config.yaml
d_model: 320
n_head: 5
d_mlp: 768
activation: "swiglu"
norm: "rmsnorm"
init_std_qkv: 0.0215
train_tokens: 503400000
Each number is 128 + 32 x the weight over the matrix's rms, rounded and kept within 0 to 255. Layers, rows and columns count from 0. Numbers have three digits each.

# layer 8 attention key, 320x320, rms 0.0761, rows 0-99, columns 192-255
140160121146105143132120117135143135130114150086119105132145150148158112183093144120158149138132100100134122207119126139146189154181150073146110129143132124072137142100110099131134112072127173
119149143106112074126066138103132114158162137105122086138158156132159136125106187129180159149160167205146150205136191128128161128140121114136111128134149177127145111076108162126119093120148127
085168150091127132125102142205161110148136146180148126118111140167153134101141127073148160071134126141100107129140115178158134103125149139093085141114139161130110130118085104144138142112103079
131152118136136101140190122160170136120091104161200139134126092096121136108095098170135119144139185144059100123109149077080094140174122093161128142117175120154126169090106101168129162126165118
103104118112134108120163062155162147122111119087108099116080131183108143132109122101136117140153114082122111100062173130090111110161138112116110102137146111132114112137134079120146144109154110
120128104067145139154124082167058168079037136094156133078151107156133103116171147135141114105125115149094120140172113123141159129132134138141156178110141106121128180048159109157129064114105146
103084104111126080066139133181119175148050096108120105156093108158076061155157121142130139143168071154135164106129105157143108189229117120145144111126075062132079080124117152084145169124122136
116110086156114127077113141141131058104122120121151101154077133093123129124103104128088157158086200148119135113100157124138069142156084067122170079124156159118093134154123082075110153147087140
210138089148123118151079123102117157135184141159140162160207086129135122101137188083140147138137138172109116118188094116158140111069166130119121177164100097158140111110120112076153095140091137
138108162130135084156126088151083204144121104154192137132173092183151116142091157124129130107108091089123080141144120095067120105132131104124175155150170151089098106129154150158114182096159125
072140095204123130085168084168099165187119145155168127116060077149167176105093073176076104133085122095152145153189080091112112136133099078146085080135144139188109179114095118160128145095048054
104132161117130171167161129144134126133187103147159132056118181093078088159097113156117137174100149180130172126100106162165075100053160120140047142183105100117101085109090136078110080143109135
112194111088151125184143127148095105076120140109072178123184121151151191111164175098198119122124164141159085134127117199117131035200177138124187148120087118080241154107191108096132138103107146
186114167139118171124160129109099086126116067146198120121172119111133152117098102023078103060119171139105124150157136092145165115182153128140046195102099167152133156088133140077097081202155184
170125108114137127146147129190124086125143137153125081129140114128107143160074107144109105142160153146126098151141188129132123135153134117154122092162116161144109124156194112108111126055147175
158132140125160140090193154065199130240166166137092096122103114121150121141095120125115136159157165067080123060119135141118109177211131098131135112184081127156073123107130083153124129139169141
105059118192091099124154187120186117175133091093113139092143117081148142101126171171155192161125181219116094180139112141171151167128172137099170091090100080106116072119110183213033113119112098
148108103139081195114145109145117105134171178134133086111120175138108138151152176109182136183085100108075073103079132171116116156142126100113153079126098060124153143081112152161144124101079134
120170080142102160095076137113147160151140073147135073177058142133085121163149099158129117209135160106149115081128165147047163167092105082136062131164101068119121070136135087125109089175168104
045095110170111170077179176124139184139043107107192142119135159142110060184106042093117136180183070114093148120169124150149119127107122109142032134210142126064126124132109146154126185049114125
096161122119170160068147137145062143089111198144137154083150155114112153096100172064201068181108134171131134160169091102149101168129143098123145092156070116134119180098129128108152173130131116
079150139129140173142084163098142063179133125076136153103174162122161121059143152101117151132111156078112070114114196136170150083118127110066198184113095221092128166087118099172188125079104097
122153127135144170136108141110085118147061076158173105135093151138153119118144177165127215103128150142123145115127115169140199084120079142108160102140161116166098129107146123142109156126150158
201179183108165107082116114170158046117054068106213108144074077085089158080155185100128114072123126141110081143093163141096139149167156107214186163165171113159088089131114187154112113104122124
058095036096129122138139144107121152206149091165128149118107169090113092130085143158126121158077157156069159149151165122100099123115151101097189086129112101154144174135147123106076069135104137
089122066129094163203164129185123123172190132151092164145119158111134181132125183099097174188165053117143108135131192148092103142130054086107099142116118085124109073180122124140211119117132142
123171117151151175111133136184197087112135125106179117148114126070119175157125147092123097084101081130140078199117108159168146128139119176102135144151137121166137094106146193103114131146093148
152074156141123171152149067121163093152112121122113082103117112119118172114133092144164159170171095123117069158130109112070130115073124130099173129161104109160061122109084156182176140155117064
144151142170168091064141200133083125134136136160161124151162100110047125160078158070173142127099098093082103147166119125167139091128127152180108149184181139132112118145131079155164108132150118
113128141125106120096137178100061125157063174136118133113130162134130189138144072128160140079083093187133103090166155178112088112130159119119115076092130124085186089153134068057094114145110136
088108169152142096093169095194134126101101046071114105174164142077067153110168103084136140119104091154159114086108141106191177121156119122182178106132113123100131179157183166110102137094197128
113146139164092075046148135121114095149154105070156114097105163136128144148192068101052098160078135152121110084092084140085135175123116068128078116071140106119073118152181150198107072130156125
141077162131133105104154149130131133138136151117141148118107079147108094170078142083077121177193148141124068150117158193081123135099110137141112155110107108091145079120140175086115155126128068
151120130088114131071111143111120155131157181143108138133130133150155157141117094130145174085076124095149133140071104114088124136130102153087116108092170113130130133135127131073104126091112140
160114132101111189042181126142108128132139148138134144120153112136107164135140129111090174123123120118094123164138178155129175111133130129123175110134167118099142129127185116136099134178130119
137170138174155167142132114173140174141164132136125153085119160092091053098144157106109126099153145111092139146110136189121086101123076143120107119100124141107131132156078142113086156129152171
106134116149109102099108167158188166131120134075076155075166113132089109080163165151154145151124133099100143129118174119146129106156122109106108166098094188137107146166165086140100141139110139
091110125148171168087121069156161126177148132139101119120133151149149128140136086029092128127173097155141151130101100133139153114148114079113120071087083160092109109147117151110093132096175100
125213128149149191119179104137143146191125124166153113109063109133118112158160163148158142122146141176159137129142159090126146110155140114136125147139156144111108112139104149121131176099097092
153152151167146136148179125087137131127107140167143131125088092157135107140065119131125112085089141094121084115123125080151124098071127179098189132135163121066103130119121146121102119175175117
154135153121151148151115139157122155191134191115213106135161091187125111132103132120139175142124139104144139157125156173092092117089139132106115164165115088183113096124128027069121119173156096
155115127168153094100124104175137154125089158123178082089133147117129167172120168108068148134179115117150113136107148126107095178123105093160116100091106090069120149102101168149116155121149127
173114094113114083052083137140138088120182090118166156107123142150125151152151111113152212091100130119164154088124142136096124152131146081125129122094182143146149153137147204090165136122132148
099174132187131130072160138165120136140191061189132110159083106072124135095151086123146085129142111055079121165101109083201141108095150102108116120144151132141193147105138178126112144098129149
139162130088100113113171133100129139239173135160091126122173144130173058150118131118129073162128124136123179066081070149148095116122176159117147137126127082118076079192119133119158075133146144
145079124099119129103120124136125154104112097158155086063194111095142186071157179091157083164108052141170176203181127150179060115143176121153103159129107138116147163069136134113154109130067184
114109141143107182047119150204148101127147188160136088183086123141203156023170122064091108148122098163155132132120116157042157142062100090094123082140116103176145134068078132167042126134141071
130186152088122141128060182048164180073143116146163137139154078103081157087142175181195117138121125169127147080133130058127062087037182202145137186154130129162178144150077155162074093169159110
210123175086142164158135218129104092147224121172073155165156097047055113108112115191114088138131095128049104109172094100218180140038126144068134224161095100138170145159140200175120078076140180
093111135138106186189128124098192165154193128149156107126138148153189166138024170182127117184078107070088065151118120151148075147056166094031104098177112092175142074119164187066244112066109170
129202117117126132207191090151102184087101136140149135135121105142166144169073150104073086092140205117154093154132169151124140132090066131031097146104153127105127144189146106132148045154149170
129105126115057155060069136145192116082127153211148093130114115151086170140157138164141168079077146144122134159123141060132255195123051085130195177112122142161179185116228139090197127076160151
096173050160116151063134096097106097126023084089154169189085079115099110122169072186142134148068180184120176128165097101092172155156122195184168088082108132081085115155152072165143114089127105
095151134172167164115126097134098121115107142140136166170105132141101143133188137153178141123137125136116159125143118149137128158174171183162135170181090100125127088127192092100125148088110113
154139099147138112127150072160107101177145139150060161047146087100208041119105105178207072188137131115117113171145125111129106131173139065075096080108188102173142132050101131087163096100146138
164077126108128128074175083070111141206141079104083103080153196162136129089063116079140088164170101135136110124132078131116087131152126126164065117155105109092121081144108152156155096143059127
164098100135173147133095124211205163163126167085154131104110121094148116126151179178148107192159092110175111155113074180181097134189140158097090162212206105076151146070112174141139112155115147
104129117115123110116152158157111100131135125098123176148122118142129054153126121077085164168134082161128157062103123180089181091120104102116103137115077095116126086087149159115161107106118148
126054107080202052121098121160163116093175099125135117063084118117101130109114115112091142133222103162154128120137099233199108121160081182186194154116091080167117047068134124140139180148127061
131066161090135088083144112171091130182132182148077154114122150154065116132048127155071098170141122151116164110160113130146178042150114128151101040082093167112102120110099092129143176161100106
078140110096158164189097153110054186067124155086096146135095134132075147182124140131129197184132117143123124143135073100127095046097172160093107146109099147102131129148144112114109050084081134
153192177147120139100134111183144255122073153198125103163118135185122116171122126174164119225062058112087189159118067157167098137075104104128111081134109104137145107077086106051194149185151151
201187143062092048188124147141164071094083147197080125154139193160090161146152054104130070120149172079168153152131134201161101143109145130118127112136086149140168082160083124108175120144183108
137081111131097083157138163058127098129096066153156109141206119083143179131152170127073151099195074085098104060128107168184069166181100099111110110168126133146110147124070174110132096122178125
114141115124134100130131134141119119130117138122155132125106141132137139122130140137138136116146131139126134129128135143137125159117126137109137146134138104116139106148107175150134136119129130
134121115125127115123127137137112139161137128130148132118148091113144108141149126140128136126130141115122140114112138120140107137107104125126122139090130130126131153132121131142138113124129111
129129126150142091144149139130122121125133135116133116137150130145124119109139130093125122120127132107131124122130150122133117145124114133112156103118135107153100151084133134121118154153130142
131121132129135122096131105106124139124124135134115134127108108151106118111150116124144127109148123122117135130103133122146129151120150122120140125101126127150102129121143131146119123138152086
125113130119099127144110120140121137139159132141106132138137118075131146143113136151139117121105134142151151158136143132124113099126134146129096133135136130082134104135133126121130110117108139
156126131127148110099117123158125128101146120141129130114124117149124128126122123100127143129172118121135134115112139121132108143142137132146137132113099140143129139140158133142109161133154120
136140135128146120114108117116126115140121139141104147119126151154116130129141135124135129113152128132117123114132107125141140111111137145137120146093113143134119118140133145145115097110144105
131163138108119094117148141131127163141100108138129140129120093126147164118115122129142167148130138104135144130113150118102101141135110111136128092142123124119130156140125113124111157156119155
149119135142139100107108126148111120121106139143129153128131129113129132103114136100114151120132118114142141161107131150121109121130114115162126150150124122112143130137140136150116137147140136
122139102137157143168114148107133130108116131100118112140152134145146119141116134117162149133146139108131125154151105121117148159144138108091127102107134125108124126129136141123110161150105122
095152126133125142141166148106101160174118132114150145122131145134157134119128154153146137156121122102128127096118134108139124123138123133096132109108118144123124100128089125096153118133110120
108148128120141121116109126112091123109142143125147140115154152120133116165116165133131144116135124135127128172148106141129133129129149127136100115141103129116143124127136128166126130129149121
127127109132123147130150120150150143149106114119117107156096123120117138120151080123113097134140155146122137084113119112130140129126140142105141136123141110130099154110130095105148120126118108
140128136148101124141142141114151092133150110131122156116162155121116130115098168103165143132115113099140106148117144124112117104131099100152112142114136151134151107164136173137113163151120161
067119123125083151190163143135153143168153129104112079166074124109126119142141114146058134144094143139165131114117124129103124124111117143039109118137125114140128121098096142116137127102075149
127118094145158145085116149149124172098156113139190136115099105136156145117138094112116087096104141135137170095132108119142130134126119172139192092139112142128173135111112113084117153132151153
160105194131158110098138121120127105079155126186099168106149184118133096156099167139117124141118111100122149184067145201109137164151149130183144154097105119127123157146208101139116143126131109
212142163132120111110121093117078141128113138101125113109133097163124162134118093094196162106097083176214114172092089107105131138150164146174170057129174133119156086109097109139161149144123179
109115178078092167182119049105119047102057097164081147140132152134120143175093189138164161195178067141139077128135119156109135118127160094058054155105208092114073175156182071160147071134086110
050113129079115170118106106150176093150107125113231065093204202121131142128064128176180179102078068080096147174098192144165128109138128094203076216173121105151150121214170207158094201177154076
169174113077121158091151142184100107100139177134062172105121115184044129178150149061092126158152038131079232090238117007161038083096169140103177194255107066119131159156192076022045147178041193
122100120083132140155190077082100138132199116115105170111194090173106119154121067163147084163099121107167158100155189085132147038110128173088073151036161158174155172065157186092135026145098157
155180098242101110066093088120170130100155132108157206118088144168098127117095164119115121150101218066074078068077104115145140138125121069111062009073194127133163045092126099009082107142188042
075183106213125159082101063083146137227152053116124092135161146108100110159141055100128155110042107219106119068121207105206078173076112100190124078095069207111118255079057129146183189144247117
146174203225141118163064074083255222144012153138152075125208143077144104130171118030107134146151056148069106011130078092199169130182108095206160191159166179039121086121169156082088047067168175
194129108140183170164081148092115107044088184142097163150073104155110133099215110183085156156179105124142253081145102179173130205056077110157083108122152197115190191105087000084167124109063100
124047125026137212093111094104088159176093134121099082176087098101105086127162069120160123125163109110101082117211042153189143078100196104146118174141109075062129189124073211083102154088132121
140082090122153158089135192125103128198115164024158149085166152192011174000132086173062134134179085241094159139108199049120083165136068170215161119165056097110208174166166160085144096085071152
180124141119127103174077063095163193153126106103131166108099124148092153108076070083185155142067156187169158135138093131189063161169117172166160140183156101051128092111172089079131217126170075
165114179177202054035051225114069137166186083057141087147153125234170098170011153160209168057099068214112203042146125104105156134164121152086176047120181097115174129133172085125143083123030108
113072116119187079231135054069242126196170075225157150139164097183151184112203040065151078144075036131127132170187114250230082155101182041040165031165133188146108131108098169053083143152140193
090119122162109142136127125178124179113131127151199079170129136214105163101131140127183123120071089143180071128093153141152216101156170099153054186118161028151233092212191102108185116092161173
132130131118135130128121131126146132131126127122127115107125121110151152121105117144131120146109137129120124119119133130126125123103120135121109138136112150127137149117151128127132101116116131
126137122127116119134132144118140113123131134125118139105126135112137130143134141154135110134133145160130138128134134134116146146107108136121120145125126139122129111149118107106131124131128140
138126088161142097122123138138125118154112129127116132127135098122113138128125129130139111113131118126138124128127142135132128121133132142098108132111123128111116136142118131149125127118139105
116105117130132154121124125125132138114135139129138102129127126138146143132134145129131122140149123116109133121133135121149127124140149151134125120121146134128101124116115119138129117125138137